{"head_dim": 128, "vocab_size": 8192, "norm": "rmsnorm", "qk_norm": false, "learning_rate": 0.00109, "beta2": 0.95, "final_lr_fraction": 0.0, "doc_mask": true}
Each number is 128 + 32 x the weight over its row's rms, rounded and kept within 0 to 255. Layers, rows and columns count from 0. Numbers have three digits each. The size before them is the row's rms in percent of the matrix's.

# layer 3 attention query, 256x256, rms 0.048, rows 185-255, columns 192-255
114:106117095085188157149090198090110184143187123176085110073095116141157139101108103124139182085094075061126135126160124125144088151056126177136190159182161090177124109108151133104114123167101194
113:085125117113114149149122151122150153185149139123102171138105163176167087150120110158142109067093095118088083099071105141066065175150161124181182130146130092097181138096153145107092086136152128
126:113144177141114118125087126190150162133059147167112080171139150139121155126072132051115134091069147187135121113174134160114148151131121123161107116111115113118167141125099092124130114186156167
125:087092112158075056166127124131118119099120127110141162114154127145105125111087108131177143100173107110116098113124118120084130111094063104106133080149111108161097086133145112159119189165164118
117:067154099089183180137176137102173163087120131166109108107098114174197125158079080094135131092086158138188131143137186143167120082120147126116139150124148101119082130068070096164112133172104179
117:136106069111165091124126092074106067061085091112078165163094065122154131110113120106120129145127103124117138156056143140154075121122125084105124197137123137146091118143132132125131094118122135
121:117071097168179152125138078170125171109148133116106170070159112172172092148144145139151120132170130137119175125129159108237162124145109134106110180083184142139140111094075117136127199160092116
071:157088178151111117096090108078100211144109120141182131110111097130108100104134130082149083086098175144151094075154085152210093156148094106160128148104186120074118125133103153106111113137097077
063:179124082147073126079141115165096144129148125150175147107126079168112143092130169091137063114129104075139093143153130187179162120141101116122134154165144124117116152098072113131100091177082149
066:115118168113114143124175139163124101110133104152093113142135159138104090150154157119099145139117086125118116161123193107123125090170146095068133112143053157164109097105144167157137154166213214
069:063116151083171130163069120154171089151122140124140140138117086124156102131125159185100166110105156158137137112090109127067099090071108209142141154125159058115131106151171085132167148133121088
067:089111132079196065150100109093191140153108079108119117071073134118139162159121107186163176139112077137132146069099072131113124120103149100154113115134172092126080142107153050130139124091135082
073:071129089107170134196061083118187067116098119112166141079090122129189146151097103148168163099081093186155093101092081129136146127074142162155145140134131105138082131105146124104161148152130059
075:167140107089104118103179136156096155101165131117088157164164094175085130141134175149152107108164132100088130175142176129149176144180159093091090092191104119205117121142099129125066160140169185
067:100167088090125144114128094128119127120137118089064069177116122147163139157132172154151151176141117085139169182108167136135149131095199112114070093120130105131117087086107140182076185107193141
066:124144128140138068115078153087230146149173128146115191108118127114165177101144066141156118086106150141105129066113171120093135149133159120177133173161182095111105152149149108097120101162151122
069:184127155187093134075112153124127167153165129161147135082086148118135096081128091128144091123165172099173026103137134153079147173167160110202159146094120167094141142172083123084071097126140135
067:105201171113210150123181117118114135053174102110117102130153163130126055132136092095106168151113119130087126074125148124067102091139138060077121151130145116158146115081066071123141128113193124
060:050156171096133197168090124072082106115083124149163083087116124149110101046131083152160148085129144175195231135130120168093157169029111204104113166148156098136109126161155058184139141120120122
082:089126171107155171170134067147114114090126176109125098118162113170083089125124106066092131219102132157161173150169117150176106132153140178127099077126116176163153080056150133187109123125125165
078:101120169118177108105109083085163131138118124122154197103124119183138080097062086125176149138101155144158129136145106156100109187075145165175166151161159120107133106148115122103205108137084130
073:152106150104116119190100105071181134169107181108154149097117136147179134206107134146186116156125158127144061146100127115163126169105147119141147220133209173173093109123113116110171121175156158
075:071138140108145111086072160163139101126125084131140095080190073040109075074083125140130179166115118164071201141153129124106138173082151158148093100085082128144163060159186135152137143082119108
083:167091112129164109186059090083100139149118118148201158098127106136126158134086141145137136134093153126151057134160072131153114157068146158153095206126198121132134156156069110116177123146136148
068:173046141116150142113147140136131099151147128149143137130097108088080135047127149101097105121132109130095094143143122152063111121108105097137148093081116160121101132148159122108128103105145077
079:065101142119113104129111140192136105074075114141075064107121090122151162137179123162113131088111120165117135138100135061124194092144082095098116098162049131118081150164093131141067131129111139
080:062142127101167083102105099094138123091172123168111169100083127145138108127087102136071131125119062059108157072128137192143124138121134156197164136116127088070123094127110126102171158079135140
081:169159109085214106138105053103177090145135151154134117108138097131143145158090157145089147169101138143135123114153076171138108155095171157123166173117153105093154091132110131138151145121144110
072:117134168167128102164168169099157132143145092134114212116076187119092120198201182169107124110110126077127065142045170098075130160187130118137100118120163103112086086171118111142072111143128122
077:143126179193124165137104114143081153106108082079145118106138132114108079148156097124121116188224104100180134128210150093140160093162102151146149107152114152170142103090116118159145130129127117
078:168139120102129109151168122101160173151143157082172190131082126121127117095127139122092076147117103110125073163079143231097180146155194132126191168143136173101137139061113148150141079090123148
088:101125191149066147069128127141147133110113107167104044156105075116079137063133116110123161132159132134135140117116110108121123122173129179094129142128071144182122146128142095161112075127093171
088:096141089108110155186153133142150184233089121113118149150101120155128062138124132156117134093149138143124119151149113131101109126155144121128124137196122091165118108154178158115151102147095093
084:117116113057173134127112109136162101199115120175143147121119123118162168109078139154175147083112147178129040159125126196086120139100189145208138172118103094100135148152151137119117104105158149
087:131103132182141114095056133119092101098133070068130108142103180153138123170181137205134147114160158158163136111100138136137130115111129176193083113097104151131097077144119136149103135142138140
075:144131163096161155084092129125136101113123150099099112121153088101139107069118112152124129085117142170106165143153122215169165190103104154168151151102065135188162177172164112088132111086098112
094:171170110120135122129050127108113108173123146094201167110135134136124134137117146121146147142084103119107075091111066126153135169120097096116141113140137071112170115127089128117146179136134101
108:165101133153164113162116110144113177130123110202161176096073112131130173126080178152155094128122164132171093141106080113156119141087131120174055182117151092103107178146082114112152122123157134
093:147088097106152122173068133105171098154104153196087151134114155112131152163125149160114190080143131121135095159152119161102127159092143158123119197121116163115122184161098076082184095160112094
084:117106108089124088111142151184156102173142145154106110193088185114152109159159138158088150108118204134129098138085121128090126094115184113125160079109108139129128146145201151134105139066147051
097:160108145098129128156168125103148164164092092124121193109103110135123127045092120083155140101060089173174118113140140137089120170139135111211088141114116078093107116144091134075121167122073145
099:166086180139115115184180131111169100110169082087108097077132140079118139164102096181058124178204151121095158148123129073094148129137103122094131126116138158117149104131052109115179117087112139
102:105163172122117149086112143123188147136164119120163098052128096143102079137153114178134078112180113119105124150116194172159139141121127137139146148132119108173166065120109104146108127143156139
097:180145159108108111138149141110122072132172134102117145132106104021086140123138143126132122147113122107176123179081108103153115117118142147184085147150154178119066110153125139129105152093065127
095:053138088074138159184090124086131125060090095170083138121109135123130068118147104096120107176079115114101174099183133117166085136125125169134180160112106061208095140135111122138162140194142154
112:110156148131127137066124100103103084131087075130157091108130113067145156133094115139101107178101134092105112160100155122117039141127109151115119126112124112122185140167151136135132149142100092
102:176147073093141065124141118113117132097121151129145185123070115128100156172059142147137076184059169087093104136122099162116102087140096094155118164135131144133148121124030152123097093152132096
105:100125080120088100104105147139124167141093103172156167115095129100083122102133158113138138109119170102115107099095191137111156079150110135121092122089119143074137132181064133086149172143063128
111:211064113136124123148166127142136152128104094098118093115128215063155141136191156121114135161126070134117159111054109136093138148141168147135121035142103132095095140147125127101130153131115090
109:162108133118149139080106113119169097101088138121127116129129147110148127141181124161057131169134124107139133177142168147151104109150072087121100084069100201151079073166160082107156158095192074
113:134124079086115158134105159160110115160087100108130127113104187170089145119175174100088140135191079097099084143120131105098052104166086095147171151153100110078109149107188163121127104173171177
113:132108142167101121121139127103131120109221122094103163150151082169114136110122135131156131183147188169140137135112117152116114079122128150112127118073126171115061173175093110099143098118147148
109:132124075097088134084112117101131168130154109121141173150132171170133106124132199168180122141107096107060140150112131134160132125159154140133084117109167111121139072114153114166115137170103115
106:100163134100067154158104144130117172131122140126089120096119069151136117075161119082132121056172129107147069123125144131121187129083153181095113128161092131156112169159187152131107116077132144
116:131165093090130143154180124166109140143101133135104158155169164124075172124098120051149164126115086140104157193123178093058102087146043072115178165089107100108107136082043153116118147172155152
112:132130114133106101133131118130162088146141147143118120164095133171078137130115066194074112095131177165151121189072080146140189147083147197113118124094095168104125123110152166130115067127145146
128:090196089124150097168107139079130157167210096141128126190123171091118167140072104135141151093079045141189132151131121115143159121121127104093105152110171143111142164135131134123137167140132117
115:167189090164141127113107192119110117130154091161107218138139111117183159085196095071144162084109108112138113107165100113108086167135148125139133150167125123089185145151115139148109084147135117
105:154126135136096183089114127118125142147057123124165093160144138124122180111153216103150118155131106122144107099146106131126109108148113095151141139092144152102131153160105099137120144110098096
111:109168089168138126128141118116148155164115074080112186111155061163137080100106101151195097130154140143095132167110132134142116112151117129152167177147136102169134133102114110119092085167142177
122:141043098151131098171128166156190106167091081113150160131072167148051166125117144093121136160114136136107153100102132074161139164187088093124121093080144079101206109126148167125147101150116122
137:146152178119106117093109090131132110088095140141077152080052161176040148130135120130125139140137177167109155099123141135154104174159099094127139086106133156125084124157071109134109206138098144
111:146084096115155119096174128078171097126121086129166174158082150139127188144154136131074121163071038157158173171111114092073098092128140143116145112138140133087077173118085085162167090128177128
109:123135183098132160095102120127121161061159134094117118102133163056151068172164169124129128138125156115074147190088157145131107160150132151179084130150108111129106078150136141055099163115106114
106:145128206129141101147197160112133096123096146118163051189191146131145149176161123081076094102089094138129116166111128113112123146103167081101123099129179136098104169130153133121131115168108112
120:114100075096107157186130128160120114118188091149122074124162176141151110139116106075104149180215097122169152136144163165122135127111112182087132160134126106159105157090172149126165150107126161
116:152137111154125060164132089199092147132079134127103139123153131094148099126093179155171119109168142106164148113119157050115140140104123117161060189132165170117139141175123116110114108138116136
098:134161171115106180117149119134134145098148141127116149060186126155106085129080118063047152131061137133061106127134096171142117135149094093146097132142103106140169151141152170086170168116207083
122:098081131140137127111091122188089064108161131177124064159069151124053103131180161078093122136104082160077130132129130106119121103152099133144143126147125109096130162085129171113118146150090106
107:123145120159131188089137120114132080177169185096131170104068079175122141116176107161159106147150133186120143159104128111099158103130195101108202145181128089157109144073071131171068173151106104
113:050160104162156100106171142071178085160141109132128177162110100152175091157107074140139079152141199138129173128146146128207128120058173192127128112119164165182131086125139087104164080189117149
# layer 3 attention key, 256x256, rms 0.0462, rows 185-255, columns 192-255
117:115117115074131123188068170165086119099160145100077115106085083139079125090117122182147108068115090083113091128145149183088135113128109132191100105183151111123099141051208173121113162155156100
114:119078106072101130148085110114129123125127108119147153160106130155142072073121179097176188125108107105151149093111135136162129219073130160156069086111151113059159154099118177114124082147105113
124:117102127136138163120070164072112096133115159089135076197117088146163173119124094107170133155135113142134096120114105133165183186103129126142146153101144083106138099158142161147173142086129120
127:164087161186119052092129147141141116084122067130145115133157096085102131171043180122170071149141062117140178048073134141132124118097098111130098123085092133112134095140105161144086128138117117
119:134095090065197151162147190138154098092169089103127146073140151160121132101117141129154136074135066130100091155058088149101159080135120130166094169117136089094097139026122159142127159144132056
114:112143099129173116131141104139089086116166139159103128121103073156096133088090113103113116138174102111142078109150102178149111148121133083196038134141153126170130124126122069064140094152143093
121:113108156177129169165133061144167102112091143114077145107173126130181135108122132130088105138108114085128175154097126110076137101120141109107134113111150146132177210086127135093137153130128114
068:091134086110112120134209115122190132094118109115215118170087149160143121140129090160106080151131122101157180114133116112144151149127135134131135159174166122153120183024147135142131154187093200
075:091156159113184145090141124110192127136119095130173059146126084068102073150103109180071054188133166133140202132149157085169140113137099143134156139082122131141144111067144097164170182156116134
063:156157054114216100092085145155160126141108136125142146080147066086138145128132162148058121173117109118073128115072091133148104156085095123122149094062088128120109116149154138114090136051191132
071:145139106130099132106139098098061143131125167159107154052126152155109155138134140063172147131126122096083098148175125116163142139117115094140124110171059125119095145207112139091092117095134087
075:187139120135105134169145128173103104092123132143077157081152128172144192123134129089128143072157126158112076154176119133131117135113155097158152117142111086098102159209050125110081101104121083
070:181147116131136090073175115136105170124092162106055137100150145163139213082145155073132133111125121194073049130111146157061132141167100083123141108170118121134128146218067125073131117076134081
073:094189180124159137105105163107204126124119111147152088121090099066127060176103136141114103216204130131151175131131114136186095176073108123100112148073144119103127090063173105161132114123141152
066:133117138168195097144099166123141122151128113107144143116154098037098111148158165145158141126127155161096121110085133136077121173058123118104160154079103138156144142133165143100117089097137075
067:147106101120147153194088078166040145108067129152121159114102140149130106073154162113110147127104136127165068123149111176163150126146122103170123072155119119147140132186099182071098147090130127
074:088078155124121115159154114185095120118112101116100137176125129154148084089118164134090125115119068104133138131156120130149142132104131130113103067189161114154103105138131168113186110150114125
072:152105082111128073142086140142127187181116148179150178147156098109125120175110164133177105092127156156113058170109133141157143079099165180124160179126118155131178074125122101086130107090106148
069:200105140175123107208133136094133096130151127085097132105171148130121118142153158136112093162150113098103146117127146125099171128177100103122119117098110121112139138096161141154142124131075156
081:146138162178128084118080121089128087104136102130178082158183143070137184167145135172161094110137106096072181108102138113124156080180121114152192181093155136145104130100130151142142130151186093
077:153092082109043147114090075139092119132149080120183194137154113148121153089132155088126089037123085086105031096111110116121125107190160162139151134163092109108168197166108152107111145118098108
073:110108151124117127106127095100068119116182103186188149067123124110119086149161125130175095122100108075153120103144093171113120105128154132163159150116108085081141143103087087129153182065095091
079:198110096128096128056167100105162151120091130092093138133086138136114142137104155119111185095076075120094065103163143139096131093163119152138146108148102145130148140137153131114107088115193106
078:080123105086051135116150069093123144129113119132136142079115123174123154092124160080129100100132117109110084107115118121119118131143171117139207111156098106097142207189050162170100148123064104
085:096111097103069180119132099169162157110063123074066119122119163137126109064080119128077151096067154190145122144142054112167111137141144157130140094133123141129095116197135147101138130126114128
080:167166132121147109100130112116169127163128156127148225118100169146104103124132104090105135112115134138132155084170104173137107127150137107129112131135255099128174106102133083110127145094138126
073:122095128104123136167083106088068127104094127167146159110130176156157152068138187084146129102108148101133015143170116159161151158123127125104161169108116182108151203124118177117127169128095171
066:144090088142054091130119131111081208135151102144157166124135138128125147094115171194191111084093121115097042130178152150120116134142121157136140150136122097085128186174107156066172121072107118
085:082172162134107122084109118071131110124100158164193104102106117113175082186148081124178065182170203071150152097117173141141090116078132136146105138170085118147172085101083168142155104127103167
076:085144132088128091115156161144138093123167116110137083137145121130116133096119055096160107108102126152141158097110108100112125133155159118103134154163127127137095099119222190137143099208107083
092:124126112150117065091120156193104125131101086181177089137167082151151134157148210127160135070128111179081144166113156098118130105056152096064114180158112182155121121113097165136147093146103125
069:139147112083194152180123209147143171180123102126156100123106182124134121114174104147018098092113075177136214155160141133106090121124091078160124121146185144120122148085137031098144157105144135
085:145091154119107133108062082141090136121071147144143130158165161096110110165148120133172100182129118099114136107147197147114105158142086126162101131180158091129149191146183113167116178091141125
066:109130173135094099152123060062126154162162160209221162125100112116102149173075168137143137130135138076108050151158154129162093153111140139117148137085108110094148129176076217165147176093100176
086:141107107095114093147124128065125116136110118129137137133099098132152118181140075082087106090110141076140134158110115081136125181138204140110164151121089154072117108122066175194129082168120156
099:151094070125062131139125104132104128191106115157061153138113138168108137101079112139103153082134140097191108137174090186134135158157112153138153113174123113110111168179089107098079141119109127
076:111116133171078108165093083110137137101101144173162178165076190140108126098140161088141082123120130055137009117141111159131129120132124161127154148128139103092109141197126127075151174097127103
082:126107150132100167177107071072098138119135116178134201111119112150115152145133192124194098093158076084104086113124146082141071113144101162110123161105090114076161203154116193127160167113119106
080:123127140136076131172098070129110195158116127127147192101116111129158103187099140101128137119088166092114120082185143139186094130149145136119115100132149162121136141148052188126100138107060083
100:136144138107104123112113062197094232093138108170120141119100168198101144147074156137119148138096152086162101070173110136180085138178127165164081121143111107076094074155080153126092151130130118
103:063123177151045119100112049114086140158115105192175175098115101114135117159110101114104171132118135106112138133151109089124129176158102146189132159118103087172161188158095132118143151125093163
119:160143135097171118169138167136160090107160127105120124096118147102077056116123084149079215181173128194120117184132195203106174086098162104121082119119154113179159143031179074171131109140166168
104:143102140085130158142145207123150143120134107178172116149161098125179144099117120139144118091134141094110248164150135071092149097167114185092137134186134118098101073119131105128163103133161133
112:066095130135059115145113122075093119162116140110140166093075095093112111135092132126101147129073117102157068158148163159108129140147114084089122126133110110148095088046130147048130107127116159
097:160109112108208186160095153155159146093144121126142145202132127175122159096123064148124157096144177212108183105138140158145151097132142143086140145161164105129081175099141079172142115137165092
109:108139115096185125100171124074135160137148103149128126117113096143110162145159077087153141172175111124119160121141151130172060181156151128158165127096144107104141120174101134090160116143100122
107:155154147129129140061111160156087193140167150206141127174139105162118125120090119149140152122142160113141097102159124146171084149140094153203128132114092097146140159190091139076153110122174168
101:114114118162142165117141153097078157167133135135153144087112074140128093152133138100096080131092151152139000124092159141215137123152072092115125128104072119198112166173075102124122168156126149
127:102119107124178085098140174087155130153098139123181158072118156097149140088171186111056086116134108069156125164138138105110105131120169108077185134155173169133099095126175119065153101111097161
118:184104113168108158134115138151106107111079147080161094123162144176113127089154065108104072126096129063048122137140088122077162104141080121156113154140094156088098099113117064077112137135146174
121:100118092143149155149086093197172084110089114129103111068109152189152153131153160099143149143170088196138135107114141115176070149163146170112113152096078186220127127158152161157159100174105103
123:194110141159083118150130121062105126115121131118189143110109095184125172119110151054142095168112173112115119146065072077126149128099147134072104076110172119167103128134114146175118079135124126
113:126097061130139079079106135148164146157137112132079128179140099137142135152145166155129113143046085135082168115100145053119091107167139066101134145114071137131158164154137181118154118173114181
105:111163128134181156111155167095114182154176152184174090136114072131102121130112098144109092111198068194147142154086190137124168139117142137182092089123131153158093080093133136143097130113144133
124:157111107108160126138207121153161136113160118160087144117123140171090190134110189104179145118142124111136139160132109124139131085116096156130105110105174084197111084099092147106252162129163108
114:158159100145156108134140097179144094101090168181099172145102127166089144067135155149093150168110217136150153129194150176186160160147173136097112062157218176150120144108096091052116132113113059
127:093136134139138104166158107131182104126194112112103144161082114091107121128134119129121157154097147139164081118119139105142163160208129097167129103150215084105142094112181158140106196079130099
112:132151114091128078107134138091171157132128166131130134158146134086160141149135121067112118123106122107089136135148130118141116143120114106237167120156126153121169088150135123181141166113145110
102:147139147164102152086062067085108164177101118108149112110110158103179117149144153123128073155122161121137075125176116131153072085143059102103146155097089136162159187229133105123126141166078164
113:162123077135150114164127135152135122132124088093057150120124130131114152132137120144151131091163100168130158163025114164103148143115154134176093121102159137093124147093136155118136100164151060
121:152135122173226141116137097078193062130078135070108143116095166123071150116157186062123163182135097095166062147122178098137145174103115106075171091151119142197144182154151125118036118107115147
128:107153148149182122102119085146126091107147118137118102119138151122126140101124158052123195114124145177110088068161154118119092129124153164126125100125115177176134146200074086149117130148069186
109:140124076062166078126139137174120102060092132109112137095114184160127157111181099074104089153084083156098152121144051110114129183144148129087101143177188139122108116060130156086124081136148061
104:058148123156091183108122139133110129130148151123137136116150095118148144140168111147095168113118129156088096152086160161158117141162151106143127133096064109142125093137103144097156096139115165
108:095063128099111120201176162110141118134102117104174094110167141154136082157159134070139211102124132161110111140131057097138133192158118122074173124162153127077122099100134116175120080154055146
122:203171136090176142128155144149176089137174136123119111128158147054148123102071134111131086174142130158131183121089189133159146096147143096096197125176126145114126067101142173180085138092138094
113:086114125207097108118157135145129138161104144174089124149178064079178136129101113189150114110163144124160047129079099060115158131076107118197116178114084181132170109180138172162133106114129161
098:128076172128101125173180126112153129067128157131234139103142132185077161127101113085097177160140095070064167124128132152147139138161129135170132095136121111138166074130135130172180165100157115
118:101077133151189126128165139115166120102136156143135072158130072135132159204169156080135215150158140162073111101116111172188127101097127095091159135120093152195148081112151106184156115132080132
107:144142100092157146131122108138116124104145121116089187153138177152151135171139165093132170120108072129066160157152125122062170129091161137042121137156106147157154141071092090124126175135121114
115:159121078097124108146149164077177146093111113081084186141122099159140151119157063148118086101155125151097157129043101136120167110099170113124127099130181153065115125065149111156081114134120090
# layer 3 attention value, 256x256, rms 0.0413, rows 128-163, columns 192-255
101:075137143177120148099129140148132123120113165167141157111126151121205118080147137092098163164111110162113107072165121119156100128121120165122115121126132146107119140105126134116119158064196095
095:136106103101118078212099078159163116144081171164093202147119133082141174058054140156152149139116071145184108160139096133188138164075128061147097138187153162133087104133125056127087101139095141
094:166132114168114072156152144149162114119074150153117140143155103119093128137140156146137171165104104115102055064030150139066090148080129082081122115067142124136095154109147149171133157088106094
096:110107196189107103103144156136121104156062069171147149151179062135117105110102120127148117123147126173177095142136142140125083106111176120098129149172118112160128137144194119135104103169105159
093:118026149215132098114157135096111170194113100147157026148142116105120110126127141164131141153099125157122124149135129104137123113101167113129109208104131124166098168101143128150100053146153143
102:121108161156173117123099145140156104173090059085152150155128094122111071104149149119111121151146092126143156092125029117100149153164128136117142226151165073117116132112122135121124088111174123
092:159103121136094152089141159086099136153107157126131190121109125165076160126131158167094050098154161109137129152177110104117132145087132094119152118156132141177143129170123108159154101098166193
093:133124116056137124074110119114128116149091091089119086130116100166086131159072141138172138102136118195099112069144115072083180103152144179109121130150120131131116149112105110110122131104124086
095:119091155141152213101140114169131029127162092124096110059155163105067151172181091180140173206123164124118095082191138179137148152168086202103156179053116140120101153136118114132112141138167092
098:076131105144145183132174149138150120139154083133134043125080165157088076131122114089110166122150142080148136155124192110110181117068077176149112161180127155143165105144192127091081135113134155
095:109137104127103151174125153135093141052079050125117096158101116123137105132095104153166079127132155118185133118145141121121159100107125168150093188114109153113092102151097101109171140177133132
098:092154148130133081109157106144169110126136092102054166072094123135161101131114109160153108086055102097103094161104091118094160122127105123144133147067139095103106110105182130124088142120131097
101:133135100185115084134151147119096143168169174147129111082141104068135121087145130154141095155120116077138161161134170140100130129135141118146152070088146131141119075152099121137166134137099133
092:124152142190129133144152171095112165221051130105150075050186140179176107169132137127141094116143118102110130168109118112217118109134099104131210133163098110134127091156130168090135098156190097
101:178117135149126095085167060126164154140099128099119170160185176067104099108088098197160117111145131127105093102157091119113099077161070126145164170108139112132151135111149089123088133119182130
095:109121143105124130134081092101141191090125090020115084119091142087107089106105121139156124144169167122102099153179132100043130054172135115144153157086115108121078142100123074148065116159145084
095:121121133148133195121136178087159159095126090162104155179229098130120156127134145045122138155152095172170084087137057154065097103186135163143138130164093135111130166111161198114131113100143108
097:190168188139114142141121082095153116136122132164157081164091087142099146145082130099124173134138107120154121040139097110185093096103087124166106058124125106139100113134105144140127124130125158
102:089096095126126112095137081129111084136083112176169150149099126172107095096088126082123087077158143170105154090123109126135140102167094111150117141103163122108108165116125083125119110120110109
104:123148114130144122200169093136175095097089122131122161143136114056151076128124090133090141095091110096121101109127122114106128111161164112119100140179118117075121152132161167114129134136138106
100:077200069142139146111113140105130169153121150080173128140106168115174144115138131175136081151114103069125078156185178104128171166166170153145120194182167082134093095156138106110090103092207116
092:121129105085157075187124122116150087155132142103082148142199129141163138156089169142108148109097112107132164186072131108122126145128164088145113190109124128139146132083144118178101145094079130
099:140158164084155125127139108092120157088073104160158102140136174087082183087206141193099124099151189152115099176176099142082130111086103122151124183110110146104143101128189129137118138127105078
104:143110111119108124131108125132151122129073100150176127056107124118188191159178167097139133158154160076130153128124105137164131128114082125141131112128108169138098107149152134137157133104120142
105:171071113137113101104136118138145119116108129192124115169152139158091150169130116104125109117167128107126076138124113099067079107153130120148134202105150130111154142137146121107171166213121137
095:169123177130102152130145133108156151136113082155193130161138081111142142126153143146140125159109079121128114100177157076175078090108143121133101203096104158080148144123176130121195074047154155
093:055135111137115080117118127099222142120100162104148098136122046140120125129126091084054159081138085109136119099140151134128124164118087137145096071143120079135097139111087148133134216111101110
090:154128174154137135154148109099132126161139172117188141112108132141089095093098139061004164165092158183145163098131119101183126192166142142097109114128135121169133102150174089128111108119209158
098:176119141079171163143094057168103136151150148146206075117119131134153146124131174114165125158158159090123083058115092115196096147148095195138159095071151134045122125105111136068107112103169172
100:149108130104130118147116206068159133036157140119102165146124104149155125079170130106103125055146167150108161143108161137114157103131123089118168086123129129127169092121089109124155076146143167
096:115120075108143142130081119128100062145120133119119127146131176107180074130119116136109111089101153140083148127111149125161130111180103145155136157192172073111167096115101160135082131092130136
094:140102082133097068056149120132126112125149114169103123115159161148135099086173121136151125098147121064129158063150181149084158132136114126132118140140128140116063139198078137096125087121066123
095:117136068137119140175142134118167118193147138088143126109095158111124192086086145108159142136125117122047162150164139116174105143084100098116147155143075132127106159131112074134132123032130093
104:103131109138130146098098137181147159140162146108170115083151152045185171134081166113123122115168134144153131138137112147151098122138055106121134164171085116112098153142095113154162106158153103
107:110161111104104183083098139087098119089144116099147085126121145113079140141162113154156121123121093165084139107120135036131135082164174137170190168162110145130155166159078079106151096098154101
093:135116138142164106139157186172119125105099092191134112117147183157179078096200178154162103076104142098113173136135146114102108089121155089124131126155144112149119111119160086119112119132167084
# layer 3 attention output (transposed), 256x256, rms 0.0421, rows 128-163, columns 192-255
097:102113115139148095102105130128140106150158146165102156128091126104200140132137104113120084195135107136107107084142130122150077105111120186138093093099117165148069153188110127111144139084162017
092:153119146136104097183151115155176143179088155152131216146135147081141185079111165142178145093129081121167111144150108143137161140085122081120133171200153181149073120125158075129113087162111114
091:171094131142145062143175147177187162145066186147138083143158113153094129143130150161139164158105067099119070050105169138084115129123122091127093112086129113173090194111135156152143150083093092
098:137104190167104093141162178087136119159071095109134132067183074150158139081090092106146054110159149134157096103114098132098092100119194133102071127169130121125135135147158135162129111166071164
095:097057153202124106177145169089143139157101097134126054113143103084145164079118143116093104154137116116142134154110171107104089117113191127097109197105125128136092117160092152158155060162149095
104:155113149141162117104096124137166080154098066103175130166154100098125082128140151101101118193164094107165107111137107123121135107130133169074154199140126103133131118173134106154137081119148111
093:131133082121124152110082183093072137182138160102142200127108133175114117131131173133107082123103133097152136128156100115135127158051145123140128135206131177102135194135080160147139104143166113
094:134141121071129118041109133135090152149100123114114129137105068155108102162083133117154118084130136178137150104145122107185185135118136123101129145129101123125150128129124088109096154122175168
096:126089166101151154035143115139117118145149125115121075115167122097079146207179059148115143162119168107103150083214155168196109174174107167118121167100125137153120130137083114170132144139147142
097:077156113124154158174167155145197121119171036119156072085121146156134059127109146127126124126178152121157160110143174137147178102091071197169132163124120124131161143110145188089038134125115121
095:097104132106110159168151180139096134049143059169133093154114150105105139147126121172143104114151147087144119150119107129154184114117133149169121195136184109128104055149086093144103163174087116
104:139098155143141130083166115120184100110114087145138179113088169163128130186144105168169165063068111119104098152127140112078128125167102084109188129156128105129089076130181160118121160100134120
100:119113105157129101148153140170118124190190156122135142072128137076124115106142102129163153138131140124112154152101141155112140130098136129157168078110130138109114121184121132123157113164066078
092:094110125176168159133135134124122134179062139089117104092148147184153126096110147095160129110161141100107136157081129129153104163134124087126172171164089112117121165152155151085108128116189114
104:135142150157073137096168093149140130105111123130135157179170168083131115136143110147105128075145119155153123110132122118135078099115087157079146162145133121116136087110113110085148114128214134
097:136139173160107109083075085135132182090086093108091102132125129132045127111152104140149101118153144135108109147199188100123135121170177138122170199110080101132067130138119113176076140151178148
093:125140154136152159117113157086151112093152058122127154133186095104098163193128130072080183135135074119159120096094097153081069112198173173143107089154132128125094132134119172061153172114154120
100:173117163124122127136150086095197071105105148138133065101080115126086164115110130118157182118122121074125104065097061119198114127114079101147089094110136077154130133157055144170102100168130137
101:116123112116106111066146122127096083139085081172141142160098136173122118121108125072101103082136130182154133116137103121164173111170105114126108123104134115130124137170119153141074156142145163
107:135159101077144129169161122107114124099081110127087152155112110085122063191107057172100093078115082160116113108142151135097134125132159127094109121182098152106086093152162164124140173132161149
099:123172081124179150106118127129142101172159132080152147135093171072179146156137159179171079160142130127123151160139136153183194128137128165172094218173133109078095136176158129157070132079170081
093:171144120143129081196133150137119103147098187104074116137177104115145145068104113111123147123076087095135119150135157152054134151115199097119157163128138110155126097094186159137159120120086172
101:128151165065109102134137102113159154088078086167139123147145157089101165083187183178088100094175144186105106191158124142149113089079117107174152181067105139074155141128151125149111168150074080
104:176113103110098120121106093115105139122095122122183121062098143104201190151167112108126139133136172092156143148099112179094149129116124111163105148155171165114099147121153124123084150139151137
105:127112118126110098097136067148179086125100110170134108155156135132087154153103194125112105145132141091122081123094107120137071095154149119155111182108180129118166145098129103131128181173127093
096:183116172132092157145146139116159161137110091161165119138124122101141151150174172144120103139134081088126119122121146057147054067111185125156044185123137152121162127116118096095134062111124141
092:106162106122082086129112146133221107089115104127108113132136074141126090155125069090074143117126091185119111146118146193160117111103077156152139059127122077137070086154121178132135179074107110
091:115111173157162135138178117096179076192125160101144154119133138122087084059085200085044173168073137165116158057100064081107156165139135093113148096083116149095149185135124126095103086095153127
097:166096137078148155097114128159161124157145176137172086105119133107138158103139137163176105143168171107125100064096071147146113148167080135102151119113111152049139122121056156095091145128152131
098:098123137139127084152130115101106181037118146139092207127103089154162098097149141125095091099103144130149112166128190180150155099146129126179170062100136135185189074086095115129126095120131144
096:127147104116143124106088134158086050130104109144121120172121159121142082138155134147101107136085124157086176148133130157190146164177095134091147178206085097142156046137135208162111136103113109
095:116086053124082051038107100127101084120157112181135124089179150154138088212133114149142155116148147152142196099122144147146148159174134128185125136170116122135048136173073123070071114116107129
094:152173074160043149162127113098102141158146141069118123113064156073107180201101104090118144131132092109123146131153164137159067139134119131128192151178106095144099103154155057118107146077140140
104:078158122139103156107074168185143157132179141119153080092166155034113138156091201137083129092138135156105099146160126177146134153160077117085166178186122116096113114151135126134137110154126103
102:115176145148074142079128103153044115074147138086137085122108135088137164164180073113126109109143117182124137141141138106158118086165201153200168156176129185171156119168106066112107136111150121
094:146122117131205088143134201142137138086081112161133092086152190155160090071201168160123066075099163118134116156169126136131129061138149117127109131137119080188064137145131109129137129127145131